Weights of a small transformer language model.
Size: 14 layers, width 160, 2 heads of 64, MLP 640 tanh GELU, vocabulary 894, 4.16M parameters.
Architecture: LayerNorm before each block, no biases in attention or MLP, tied embeddings, attention and MLP in parallel.
Training: a variant of Adam for these matrices, 5707 steps.
Each number is 200 + 20 x the weight over its row's rms, rounded and kept within 0 to 999. Layers, rows and columns count from 0. The size before them is the row's rms in percent of the matrix's.

# layer 9 MLP down (transposed), 640x160, rms 0.0989, rows 57-97, columns 0-39
113,215,178,159,192,208,159,225,196,233,218,227,175,204,186,205,167,196,192,177,241,178,174,207,197,220,198,196,212,217,194,230,202,198,190,206,203,208,216,187,171
094,206,187,195,182,205,184,186,190,186,207,207,221,174,191,200,201,195,196,246,157,181,225,199,209,193,206,191,176,221,189,218,161,205,195,165,247,206,217,177,234
099,213,217,213,180,159,228,200,209,244,201,205,202,185,200,204,212,220,206,196,202,214,193,225,214,190,194,206,207,174,200,214,247,182,205,205,247,145,200,214,223
096,175,178,205,189,209,224,176,178,212,200,234,201,172,204,211,197,210,205,194,253,195,174,194,197,200,185,218,221,189,177,165,187,175,187,210,218,192,196,237,193
095,192,205,210,187,256,205,218,213,215,163,202,220,204,217,179,195,176,206,174,236,208,174,193,226,169,207,212,201,189,179,222,203,213,187,180,210,170,214,211,211
098,165,205,193,189,213,218,199,236,197,215,192,216,218,175,191,227,226,180,210,224,192,193,206,204,172,184,217,175,236,159,212,193,195,186,212,233,190,193,206,187
090,227,186,165,176,232,166,182,233,227,206,194,162,180,213,233,223,211,190,169,195,217,206,211,183,223,220,227,200,190,205,211,220,189,203,207,213,218,208,203,198
099,196,186,193,212,175,185,235,192,208,182,196,208,201,201,191,226,182,200,218,183,226,203,195,170,184,202,185,230,191,216,183,182,201,186,167,151,168,180,204,187
096,198,210,211,202,190,195,226,201,218,226,209,176,187,192,202,192,232,167,229,236,183,162,187,228,223,199,224,221,226,207,200,204,183,227,203,224,204,165,193,231
093,203,178,191,196,215,211,194,220,195,230,206,181,208,210,173,185,235,191,177,213,195,191,172,219,183,179,172,227,228,227,199,216,254,217,203,197,176,204,218,197
090,239,223,190,184,189,198,148,192,226,224,212,208,196,171,179,208,190,167,206,208,201,218,189,212,188,164,203,211,217,194,194,199,156,223,177,217,201,189,208,155
095,206,178,240,188,209,209,196,177,237,197,199,194,187,204,212,158,217,192,199,213,185,150,202,191,224,212,232,198,213,203,162,213,163,198,211,188,212,211,195,193
098,192,181,205,191,198,191,224,177,201,194,190,180,234,245,224,207,199,194,242,232,189,196,195,192,192,189,192,194,209,204,204,195,213,191,196,218,202,182,185,257
101,212,204,207,175,211,210,189,228,220,192,172,208,175,206,226,173,212,193,197,199,196,234,207,218,198,208,159,172,235,218,220,215,192,167,189,228,219,201,166,243
103,207,195,225,227,182,167,203,171,183,190,228,202,199,217,194,187,224,237,168,216,183,232,186,184,239,206,237,221,209,201,219,190,216,213,199,181,229,204,175,202
104,211,180,208,186,217,187,233,188,172,219,229,159,213,203,225,205,226,192,198,147,189,212,169,188,229,186,206,235,196,222,196,205,201,189,157,202,174,191,205,194
091,209,209,239,243,189,201,217,166,183,207,200,178,237,213,201,195,232,175,209,190,201,183,177,195,184,199,224,172,195,185,215,240,200,215,217,206,195,177,197,199
102,204,211,172,202,174,175,230,215,234,176,204,224,201,229,217,203,194,193,208,209,191,202,170,207,174,198,206,226,186,203,245,205,176,201,200,202,216,196,172,222
102,254,199,229,229,216,205,175,211,211,199,183,190,225,186,206,217,169,220,166,183,181,220,230,199,214,220,211,210,209,181,193,230,206,192,197,187,164,198,149,199
118,194,173,175,213,215,206,227,197,171,179,228,208,191,192,219,211,191,165,194,206,219,187,173,213,172,199,248,176,225,183,209,212,157,195,187,227,216,194,208,195
096,214,165,228,222,170,184,218,198,191,197,198,213,215,183,204,216,204,165,228,197,214,203,188,189,224,178,193,222,224,212,210,220,232,204,201,157,200,167,214,195
094,173,240,177,239,160,177,203,220,180,210,187,175,213,176,178,198,220,236,189,190,162,197,168,226,176,179,220,194,203,176,210,197,222,205,203,180,195,173,170,226
101,191,211,179,202,178,199,169,168,207,237,213,177,200,160,208,227,188,219,217,203,225,215,213,213,192,182,175,213,228,200,220,215,204,216,150,222,173,174,211,211
106,218,208,186,228,192,166,230,192,197,189,193,187,194,198,220,206,204,229,212,189,194,175,198,191,186,176,224,197,178,224,259,221,196,196,190,191,188,174,195,181
100,169,214,195,221,202,199,189,216,224,167,211,192,189,219,193,221,216,213,198,198,203,229,198,175,222,187,209,222,200,225,169,161,202,177,244,192,244,199,167,228
105,208,204,191,175,181,190,225,233,198,220,211,233,199,162,184,193,209,182,179,217,221,194,157,184,190,198,219,195,235,191,176,247,228,224,179,188,205,190,184,178
113,208,219,215,195,224,213,168,199,244,173,206,194,202,193,195,180,249,215,198,167,198,189,176,215,204,180,178,201,223,162,193,192,180,214,214,209,237,190,195,203
079,228,182,211,188,205,202,212,172,200,198,211,180,182,191,179,198,223,216,216,192,202,209,187,221,212,203,300,237,211,237,227,200,181,190,200,237,190,203,193,218
101,169,223,188,180,156,195,160,186,178,224,239,190,226,234,177,200,205,211,202,209,198,168,214,193,195,174,189,191,213,214,227,211,233,185,199,198,183,164,230,187
095,160,218,177,211,210,227,190,223,201,180,224,197,198,172,195,215,174,191,178,179,183,203,206,203,206,212,202,160,206,164,215,186,176,166,185,207,199,232,219,222
099,198,196,229,212,204,187,206,170,173,225,222,205,211,212,185,174,185,190,206,202,179,206,181,190,168,202,170,178,222,190,225,201,176,192,165,202,220,193,211,185
089,208,201,191,236,249,214,198,184,170,218,169,195,204,207,205,196,245,215,206,167,193,197,219,184,195,186,262,179,203,214,209,192,193,181,198,225,217,220,187,218
115,223,152,186,222,210,202,212,198,251,198,208,195,187,211,222,252,178,176,174,241,213,210,214,217,205,203,224,214,209,214,231,206,169,183,226,174,212,200,169,207
095,193,192,190,216,180,195,192,216,207,189,258,181,230,213,169,193,215,182,198,200,214,173,190,199,177,206,261,221,160,232,230,215,209,218,242,185,214,224,185,200
119,197,164,185,194,198,196,222,174,173,191,194,220,151,222,221,191,199,184,214,219,185,199,219,221,200,219,209,195,201,200,192,223,181,191,167,196,203,207,177,221
109,217,205,228,156,204,242,245,162,193,237,196,224,193,186,206,170,220,173,230,185,183,182,195,210,195,178,218,162,216,193,195,217,197,178,190,170,234,193,221,213
110,159,190,168,220,208,193,199,208,199,203,236,210,203,210,183,194,185,199,196,182,190,238,207,198,238,208,215,192,173,209,205,191,192,183,191,192,223,251,152,199
102,182,201,173,205,197,207,250,214,200,171,187,218,183,205,245,226,200,215,211,195,157,232,181,174,205,212,171,187,224,224,208,193,205,176,177,198,191,219,163,214
095,214,181,179,224,198,174,226,209,167,196,184,211,185,235,187,191,206,192,200,192,215,180,203,204,215,191,214,220,181,181,225,162,229,201,210,184,215,192,209,206
089,242,183,183,220,183,223,167,188,183,216,211,224,210,202,199,204,220,149,175,174,176,232,223,191,210,156,217,181,180,215,192,227,235,223,210,204,181,219,215,215
096,222,192,215,191,170,209,183,204,189,188,191,176,209,212,201,189,198,205,188,175,194,201,233,191,216,210,162,229,183,193,217,195,193,201,179,194,169,152,215,188
# layer 9 MLP up, 640x160, rms 0.112, rows 58-97, columns 0-39
097,203,196,183,219,204,222,227,183,221,195,183,195,185,175,180,232,194,189,206,198,226,260,168,172,190,198,164,189,188,228,175,230,172,234,220,200,185,193,207,204
100,187,145,176,202,172,183,184,173,202,178,185,184,201,177,200,182,180,216,200,206,216,211,185,204,205,191,202,227,225,204,238,196,200,209,210,183,166,212,221,217
096,184,173,200,208,211,245,206,173,189,167,207,197,227,193,167,219,176,227,216,194,200,194,198,178,181,209,194,219,198,232,226,164,204,209,156,186,150,215,184,205
097,185,205,219,228,175,196,211,210,196,195,186,205,231,184,180,230,201,162,210,171,166,209,197,188,253,212,209,202,191,216,180,194,201,212,236,191,202,176,181,205
096,200,163,223,186,204,181,212,181,179,203,210,176,203,231,213,194,212,215,238,197,183,191,217,221,245,194,189,200,201,205,219,198,206,203,213,175,171,158,232,213
092,193,215,242,217,173,214,206,172,184,201,175,216,196,208,182,188,191,233,196,204,215,215,217,221,185,205,174,159,208,198,199,184,204,222,228,209,200,190,200,193
093,198,188,203,192,211,189,226,228,211,197,186,219,194,184,185,203,170,188,215,191,195,240,203,183,170,197,184,212,196,191,206,206,175,209,155,168,174,186,230,194
094,194,180,201,215,199,177,221,198,182,197,182,179,195,218,196,200,191,168,204,209,168,208,203,207,181,236,191,200,243,195,194,217,198,175,183,185,177,191,199,197
097,207,217,237,193,191,209,227,196,207,172,211,197,206,181,184,211,186,199,195,181,173,208,182,194,252,207,204,212,208,169,235,204,184,174,180,181,197,131,160,196
091,200,166,233,207,197,190,211,219,182,174,209,173,197,186,197,209,205,217,226,204,163,185,197,186,207,206,188,197,244,213,189,177,250,221,203,188,187,191,254,201
093,207,163,167,175,221,208,217,170,201,202,175,187,207,221,231,178,177,187,205,199,202,220,233,214,209,193,188,234,194,162,197,192,164,194,212,160,173,187,196,195
103,177,182,199,229,184,151,186,211,217,208,235,225,199,147,202,220,186,191,199,231,218,200,197,204,220,212,190,199,205,214,224,198,208,225,221,191,191,200,208,166
094,205,191,241,200,220,189,187,208,208,199,213,220,212,215,196,245,149,219,223,172,216,218,198,177,213,193,224,207,207,183,203,209,226,207,201,173,185,219,213,205
098,188,169,206,208,228,186,201,209,176,179,197,196,196,202,213,200,181,251,161,209,208,222,225,228,212,213,206,183,186,195,212,168,198,205,210,188,182,199,230,218
101,194,223,206,222,184,220,208,187,204,189,176,194,183,202,183,209,171,220,201,195,214,235,212,177,188,205,180,240,159,234,205,200,219,204,204,185,192,199,197,206
090,193,194,220,190,216,191,156,167,189,175,216,187,208,199,206,198,171,192,212,195,195,196,214,201,212,201,205,195,200,221,200,206,268,224,192,200,213,212,233,182
101,173,158,199,209,215,220,241,176,201,195,187,204,212,233,189,210,190,173,191,161,196,188,187,212,213,228,164,196,203,240,234,214,189,199,189,204,181,215,211,179
102,188,172,221,168,211,212,203,180,188,233,177,195,183,202,190,213,143,235,214,172,226,230,221,185,213,198,178,207,184,227,186,155,216,198,190,183,183,196,246,190
110,182,181,195,232,215,196,206,206,187,205,195,235,251,184,183,245,189,188,172,202,209,176,180,201,224,217,157,209,248,217,242,194,194,195,208,199,204,202,180,167
092,184,187,223,213,196,215,219,193,211,204,188,217,224,192,200,204,192,184,215,175,182,235,204,194,235,215,208,214,183,194,202,193,208,209,177,166,153,214,196,165
090,208,204,213,200,213,195,204,178,180,192,217,201,196,169,207,204,175,173,208,222,212,174,231,185,238,255,207,218,217,192,189,194,198,203,221,187,199,205,251,157
101,182,176,219,201,216,209,202,205,170,186,211,204,207,216,202,209,179,198,219,183,198,168,188,221,216,207,184,209,163,182,180,152,193,191,213,169,230,218,218,173
101,199,196,208,174,209,227,199,168,174,194,181,235,234,213,138,183,189,188,219,215,185,208,206,220,185,192,194,201,203,210,185,199,225,222,187,179,204,212,225,150
101,200,189,221,207,208,199,226,225,173,202,215,214,197,161,220,218,186,188,205,195,202,201,205,210,202,178,185,224,199,208,193,204,189,210,185,192,188,164,208,158
109,203,193,212,201,183,204,196,205,222,171,171,185,229,206,181,184,189,192,219,176,194,213,232,195,192,183,196,215,212,163,220,196,197,190,190,181,173,180,218,230
113,183,191,206,225,206,200,212,199,217,195,222,196,186,231,140,199,167,207,193,199,243,197,196,165,249,199,191,231,181,189,223,200,217,217,175,143,195,206,210,209
084,197,156,198,185,223,223,204,222,185,211,159,205,172,170,187,202,220,194,197,143,212,207,213,193,225,211,216,187,217,194,192,204,155,224,203,200,208,219,204,161
099,210,178,171,196,218,204,211,183,180,224,154,213,204,238,166,196,178,190,230,209,174,199,218,190,151,186,190,219,203,181,195,165,184,192,174,194,176,179,208,232
100,176,170,227,192,210,198,186,190,165,192,216,189,198,214,210,177,192,175,236,176,197,208,216,208,195,189,201,230,182,228,196,172,212,205,216,174,214,201,212,212
096,198,204,211,189,225,214,197,199,229,169,177,229,191,183,220,231,182,213,183,209,205,203,202,199,198,185,187,192,201,226,207,194,189,214,213,199,174,190,194,207
093,201,196,208,216,200,239,231,191,191,208,195,209,217,160,201,194,202,197,199,160,240,178,173,177,202,200,205,223,174,170,219,198,189,195,215,193,194,208,198,187
109,173,189,216,214,208,229,210,200,219,188,214,206,183,212,194,217,181,228,186,186,235,202,175,175,214,219,179,236,220,183,219,161,181,179,196,191,179,224,221,212
105,203,170,166,203,230,226,210,210,203,188,196,220,193,221,229,190,174,234,195,207,208,192,192,179,197,206,204,202,192,225,230,189,202,222,174,164,160,206,213,192
110,191,204,173,210,201,189,211,194,196,182,236,231,229,183,147,207,183,203,204,170,235,193,196,188,237,205,162,188,222,214,200,200,214,189,203,208,192,223,200,190
106,176,192,242,197,190,210,249,182,195,209,184,213,170,215,214,193,201,186,224,216,213,221,187,201,207,178,192,234,217,187,183,171,224,198,202,205,194,156,205,194
106,208,177,207,200,237,190,213,200,188,186,179,203,199,221,217,190,195,191,250,205,191,166,198,200,187,215,169,178,207,193,222,123,176,211,195,204,210,189,200,210
101,173,165,237,175,242,212,182,190,200,171,176,229,183,197,205,222,174,212,164,169,216,221,208,219,208,201,209,155,200,215,226,185,199,235,182,187,202,168,227,212
097,161,234,253,214,190,194,183,221,197,152,186,200,225,185,206,213,164,214,219,219,185,201,221,191,199,222,193,229,182,181,213,162,209,206,178,198,167,213,227,222
088,204,190,211,237,176,208,220,203,215,157,178,182,216,193,214,198,205,160,203,208,205,187,194,199,215,178,192,219,209,180,216,180,179,204,167,197,184,189,185,192
098,183,219,176,202,179,198,192,218,216,151,207,195,162,152,191,192,198,193,224,214,218,185,216,189,192,196,177,214,218,223,215,210,201,240,190,193,226,176,224,175